Weights of a small transformer language model.
Architecture: normalized queries and keys, local attention windows, value embeddings.
Training: a variant of Muon for these matrices, 430M tokens, 6607 steps.
Each number is 500 + 50 x the weight over its row's rms, rounded and kept within 0 to 999. Layers, rows and columns count from 0. Numbers have three digits each. The size before them is the row's rms in percent of the matrix's.

# q: layer 6 attention query, 192x192, rms 0.0833, rows 98-127, columns 0-95
# k: layer 6 attention key, 192x192, rms 0.0857, rows 98-127, columns 0-95
# v: layer 6 attention value, 192x192, rms 0.0926, rows 96-97, columns 0-95
# o: layer 6 attention output (transposed), 192x192, rms 0.199, rows 96-97, columns 0-95
q98 123:560380425536532414568551474575481386508491456488543558476512462547519502534520448461448488472536421507489481542387556558523524569505405430463445472540494418471555453553657529521536534511504519541528490522466518413390531499419476443440505461459406515537514412530451532554517519477503390495
k98 116:523411477543461341567507516610508406521520485540492540479458508537503471553497455518467513495572404548492556509400518563523504522479447426452431496542518503484552462539667524462496464426502611474490546533508434492396571491392450457440482431506425543483461491516469554504514463481536436533
q99 068:473502598567468583606474492549446437497561483514567516495517469522495509477505508563476420520481592491506512624522505585581536492526452441520477439595504534402499470539442491537496525547499453500530474569450485441658591539484413460516563471381400554516522475469413519539467487506475448407
k99 108:528475531545437536545457562512503377487554514505496552486499469520567503492489432466486419476514440529480541534445520497517505548509478440493429467592558536450514414540598539540498497471486537552596526570444431436559543510364410367480507442463391595495488414545466470534463486495542455435
q100 127:504418476512479471645507536521436365560467411483494594497481496527487485565518433476452525562584452532512512563394483575522503587526451437505429458514524440509514461580630488532527492473501530515566515528484460414453551546428472391497502464430430533529527464485490560554456518478521408416
k100 134:467414541539454436582517546567470357560581494510495567463473513555513496547482430509454543531567418567489567568412537605540520539520437412476497474563536525484537483596662514525530518462478590512569565555488444437509577511385433461487438414453439589529518440486470561528485476500603445445
q101 082:558477463492479391482565519617488580418512465478553467514426445488580560432461564458470497521390409550487468498464636499487515443470434436472484538567515443446544473565536505403423571521451615563382511527529533487430511504493534530507513497516459535517496471490451540441571474516484503656
k101 074:538407565544515386516504479599528571473494487522513577496516488564559486507508550443490599448580414474475547467436614555438515477494468500485463499545494513503523498502474552536508497414491553505462537509463467497435451459503514414455526414491509463454529455467416511474524508421455402573
q102 119:482599532481537564411488473391570594491495553541481447528503500490480508473493560484551460423492553469459487472618470464469500439469570556541543525418536543540467535440370501479481495560533448480479501434530509578545435464625484578452499571530598498411472574480532396478490482522422568579
k102 109:507591451445632501451513417391549643528474525511464442546528496447477512518523515446526500457503553441507446484604455447436484416479548559518553548381482483528507544493401448473447584512520418489508420406525542566494438546612583587490527616520567472485487524499492476555525488545451518531
q103 078:602387431474527385490578465547487497519515453477540496466512442534521526499485583459456566422641381571532466509406519514479545524479483475455497483508506455445582457446612545445527518476484474507504544469460532422307440483448525513469442521513476521490507458527520465454514496529478486592
k103 114:504457409524454359609522504572472427559592467547511525472477507522512509527443465554446502417564362576472473521410522527495481518491449410458471510516555476494545491583599533461478524427479552494593497517498403454451554518369474471454493466499438554477499479515442525538516474529562452506
q104 143:485598535479561538392498456405585606479530530510425440538502509469466491435490578476549469434439597467442503440620500447493499445473579563550532530412494527577446526419378492465493509547522450476440487419530538596554418469623499574506532570525576456429465537509532397460522486490442572546
k104 172:494578552473540585395474434431543573470438502493481446525517493441463493473518552478531508522438652459489475468609491470486509486525575577549531521446442484542446519424372478511502486574507411488419480460503560589525420452667543547513515571523559405476514513489527442480516518501442553528
q105 082:508550533523508517408458496533522547532537528541514453436498518473441489456530569514471518526558559553494571469615502466500512573457571575512584475491512564459544512355454532504504488490541365507471533496503540530493449413542547582440456505537568481441456551525545469419486499494490510493
k105 080:567491549445562443488457490398514431516532573452458468603495529462489523521513477508453471399499605555535518426490473512523551417502516480508526495409476524400418503469497466485510528561531455471603415417509602543534474476557566568429449576531548562469551512513579509530507531490505529440
q106 107:512535547459614521467516470508482474459518562457397503574507519542526525393533438445520496636541580491473492470483539537548478502499512534569551519509529453438558486477596531636483514522531456514508402519534448545487504517544411432416464494468605399484487421514475521486486494512470440474
k106 103:570459584506526595482440571470500458524519501422412489520513483505464430538491439443482501635518497490474543531543482453538504530491515523580577473543621533536551465476606554553482516561511420459635515560546443504443477484458421502491494465510472546468471459512494427491481510618456433486
q107 112:432442485526397515568484487461499443496491480496522570484488522551491476565528429527463476450552569523540518586456603489546478553569422435468489474496495517434580503541483490560515534474524569536519538512489553484579473559410457504515532520516449522559492536497533520600550514488565467325
k107 110:501477491475436564541559531501435450533428477533526496484498449533505506533516406567457381556562580546549503451480589521483442637545485428459473477414502426478538520535511547487517510479466601503548516485562545461553545580442439483547486572458420532562519490456468457547512400518522492450
q108 081:527503484440468444459585426439547521428465484449501483538532491456447502377536530514461495543479605471569504525472472480515599512570513496438503534539506545491369449494534523518431544501488553583626447519524518592461551495555546498491460423493542456483504426557511494486500471448540495524
k108 087:425534540452384510438606399527488459474425454453468486393412460502522430474464437511459381529516503559442444486508462493548435514423598515500591501527466480551436497426435427558567547563544555485484481483447628472494425529512534464496548469494517502519481447531583473555570544373534519532
q109 099:456558486426567561382510457502516463403488492461416492487441538531516520533493470449525557503582527445533486544522439543484472573438609554435432458497390434542529527423543512495468457542549626444536545453386499536421512534531510474465482507447462517463500458593496446504445460493387495505
k109 101:507515583562569498422500434507594507518548432480425442509555592467550460528550461517545557551458524478355524606524429436467507460479614562556430483535485454530492535450616491518376491453515457441504551503435520435425546520488473510560512475437469512496535532541538435451461401548472520536
q110 086:482467629550420522534465568608518459555513434607477524499483544489462492466494533487575429544443526495588453469539428455464483404551500555570494529494572493541534516536488551568564535493484488517628455546508445404572491550476400465523441519533588565558494519410550473497533453551506575466
k110 085:478548421474459538461506588480514548466598529437479509542531487497496529444575540477501577459538499451550501520465524435586501434532387421554584491460472574481544525523423462578452559434406448587481556391480522455540484525479443537473431561437577517527485488549554496529513483442560428602
q111 090:495437501528406426503464431425530522502480458498517509538510511498454505579508424560498486497575503535480487514571602523577482427480558490493456491378579458577539511509517461476484527504544452500564537391445570464532447468477526505532533475510537443479602443448513476478433407628518454417
k111 094:512524523451460469462504544426517499514498400506480465458524453574490431508453419524453480462513454441491584473500507454499512537448534496443445511442449514586536525575440519552483501473464513578485492396534619582444506471473475480522502457474503532590423464472596451518495494621539448424
q112 074:598522457501482477566391618524474442529386509534540526531436569552570540550514557494410522593540514530536527497534477511482504509492531471521538379510482537484474522456480426597504539520449462540540467544541468441579494514497471514474482475465495494560516488475457562569456484525566543468
k112 085:476517519501521541485499526536457479473547480513599536465425439470433444484481497462497479516520599446533426501478530396510422410477475479465500481424452478407579469506486506552478523545494582545543493534434437445532433542568531459451563489531533546541557528464486612521563501488546480469
q113 070:547505398476419510543544375454518569531415513444605500524433496445449531543483568562454496483501467444468459631487430477532454495508473400532470503466442531442447489473521519506502526546419495462439438530538546510539489499502556518534562487541436498437426519400494460519511574477579555503
k113 085:599444527497466408480514500518493497500560476549506518531519454472438544485462494566538452506406472412483513384474499455434482593589437548484429541450548532501451557533448446509519456511519516490435461504467505596513499518562440485485457465532411483473471470500435449555383503619483491378
q114 086:458509531523553637477522637472476400464537512487521527435421545515545428404433494478464524428497628403555544492489482536467474479492557494615504388476385549487497493532456514529459569488487454449498484478547551428483463442422572493489521589560398567450533506435501483510526495475559456552
k114 089:390550561536490540410528528464508428496542544441414465524502548511524534470500388502536477535458488516492408422470619525532500457536599419514423503488396487447413524590464559452456551462517473443497561451512449471550446620545449546450459500640482588511597428421517500498456538520468480487
q115 079:508535473521427532467436503587420552460420512473459516520502571502486487550436486505543480535467486510531457542480364533484487431467485531540493477488514475407483513505495524506470529558632513460407463503503421508405526543498469491543451510515516558454488557475474564498390506474521638569
k115 084:424565463525528542562431492494518451552564438500532466402506516464502563405508558455450554465542523406535394493477457472459447458437480571424538485524475472435514491441436447575399513532505527506514472523437442462485427548450530576561549576492562417466427536541449474465534475481485492578
q116 080:369569450502445484466564527485479474455460504482568418590477551503523437391485479550466499618405353566532402474493473466539530396525602589542503417532513420499559485467544490529437534519491470445508447469522532508512499459429513526409481503496492503461510570548443419496429535519359490619
k116 089:437562548474496562547546513547539551413539493459434563466564595479547517531497487404489477494465447466501488531473489410496491455446580473486488506548535479387525498577439503435507582539526522528535443500539483549556518468481489489467556479523408487515425492543465430401543497457519473513
q117 080:579452619488508437498460465509559540486513459532419568552482448522529488567531471466518472446606477524492511530467495449457496554468501497497538533402449432532508482526538569529559456460505563481505572497461385535426501512595471524518477539474505545527487413487520586338536447574415552520
k117 088:479488451459542449471486468448570492570517448482578513505451471523431469521501476459499607455734510503529513553523478576439511541568429517485556486453510458660493422456490491530517487394465512466489501499426531524432539442467410521564433491524475517535492414503512431494605539498497472588
q118 076:501549538455482440524442456484439427481466389492504530497428494529457508467517539594470482552572477548501505489478464444534468505450504499459509541474408525424552501501427450425559433427468541459499514508454484504516497544483538584508507402363463552511526622517517510484505522475578536409
k118 081:517458437511608444560384436482438486491498495573520482493573440527460530444504522520413524477523551468486485488439455587524429512618351539443562431492454537484496595421516502498509504499535445563492480581459542474442524502611471437468480508428624547511526498506599583437576460477415505439
q119 080:551531421485527426531519419468496463593545479432531435561549435567522485463484498433476565472578455572405530521442525507466557552499477420446480519419475448480441531493432463433551504576467429585479524465608537514501461421492513509401515478475488486479463528489500483556537522483457453430
k119 085:574527479482471430506498504471421418521433512617560593447485499472494429564544505515504576405572496548429519530481502481451485495524477449495470457502451453590579538488511501481478464424555502583404537488574545531485563435487542470507493514481532490497523474397444539516457416439483567519
q120 085:535388533433584537521424477476484496519496534460558520516554382489495501504456540559469562440601372535526470405594440469481590537507470497563502508507577490468454415497538528498517559500445421486489491481436432498449516449506509516545483460479546559473551518452505520458461530512584494662
k120 085:360457577559514544572473506472534443593423530452555545492440470462427488484513562524507545441511404511578459480526441521550479525425521478543591505491496539430519564499489498414501475479500515461488497530446543458559519517409500464500492583591490520452438498469532425562531476546522478600
q121 077:464540508533592551542543547488470517421548576546498538535550507536455507391592464509469454535561406558529573532409535531494475539560529496527539535548533486558594435530420455469453504461536474496554571498604415567528528583491483592505423586545522534461517492567499510588487572568475565582
k121 084:458466485491482481505537439500449561494452539445424590562529433506466528468515539503518489459548467516486529409446430377497563569375510484546590586512641470470470566523466444552457553469538431584547521556560528545458541402588520422503525467577566502477394406409524510542567610518558495476
q122 078:580452523586498478508505545465593538510550552501534520436463568515492517493474542433502506519422532419570529501547529498570543467528517424486550475452472514517538540417512552559575459544480453546471513508453540485462415537448504453425580502422471505517404495442536412499527470512476577560
k122 088:492554388480486521401424490454523513553512494443528503414452494518530443527495462461517522491509487453405550499534504454564504487501470450444497455543478521522418432537487483527417462423474434480483537523628483548472463530551497495483474533457447500512519525440397418584452509506479518560
q123 082:517417469496450509451581593501527606537474458443429505565472469450472395496496492432474512457522387547511538459458459508502460470525462518484524455438473343420409490518456504594463557524480542400488576495546491473445586479494504480556427517613441535401495526413480463469569548616468533505
k123 086:505500552578485431462517597463574522590622405455480546434500542461446511493544520546504428450582439474442527478464503531407491469543443449566496527448503417399455535520505531473452451393499510543501536442470488475494552408543567531524539558579508430486473494543394479441517530536599590474
q124 087:432610481503429498488526471504496501476432558486484542468464560476464527488521631480479540593541517531595530466508480462520608503497442483464528530477503452529515524562511522460518439413535427470488498578404501451584448458473500546555515443586407553517495512437486532500482546506601590443
k124 094:469555471519490503514414450503449534523527514550493463503468424597506423495525463568468545525451560489499492449441492565534445534508529463431473509546505421603565469490448479428528438463529446465441477430473451507572511588548622546534471527522482558455529413451558525475537434484460481503
q125 081:427447568491556536529487449469409474506484626409419469512485586501488455552539414454544505584455559389521560459569569543478527486489469481561437554551581566444444476445582492467490488484561414460483466486491563553481447545441513520495449549407493572535531415478445446466475470473480402369
k125 091:424533558481495571400492489517460463520440496411436443492482462535474487538477503494456447538500467495409580423481470512536517493471517433478560455584549522452533494495480500486436422591474446443508464456434477503445450544498504405512485466416520558532440458356503483525483554492535414351
q126 085:604472500475477396486525464447605529495475487441493501504509445532389418554508571469504456562489602429520512432505556450488454543514459518459489449470468465558387585473492516583492513510443557477489539524477543481505515503553437507607529484516495445499509403518525403533568473514481454359
k126 082:653465501514439509421626487531603550553530418536518460529495494463455503557403526501461409645543580564448480424555573557548525504569467500524489471475449507454506455495468555626540490483447515552524493441433385486599494481482555453514489512451539492518493510550491471468571496505571545461
q127 079:473536484519459496424568506459560513458457468486452575467471491479490517536489399548526524438535540524546508536506513459513455463470564551557523489375534459597599472508458500421483451447440520460484481433431543463557510659572440506439469557555427450498486479506520436524450530447594475672
k127 090:456452444586433498511514522570565536500508497498496517434533448420521477517444470482510546333502478570543465466478575525527438544551490541581516535491518448523514504552528508496544519465557483526504538550458604484509414521611447512464484569512495522452474502442508341554454430527453538575
v96 097:459470509514515510467510497435467557556507612492387592560556490504432576478516528570441481491586465486474593587482464524554551482530453513490487526426472547424540520473489499562487518454551524553452507445524457491463516514490529409559582459501532661459579553501595406519465539453562424563
o96 098:551553474591486526489466522488466524459489518456477433488445468461552544611440648515474538520472490513503427489548545515480483601470521586442523495427391514563472542398431447536497435462412486412496563518475500511472526494490400455493469477434521469569467483500464482456477462488394535469
v97 108:556471553489457530524503505494495478477589389540519454569511490544475411466495543475515479361457450459553465437513450457527512470464496513495504461558540533553402521506532516466545405574510490488499557559536509498522440515607549437539485498495460547569568455429551456553433496585531512560
o97 112:476512542490587520456521546521438440482448567473530526483512521428515574450522373400514504534571596500466506447470596487455513492518531535492465513430526445375553500549521478568435426444604467505503425531484558516484486439477594514467505512495522380518476480601535554473546467448435465444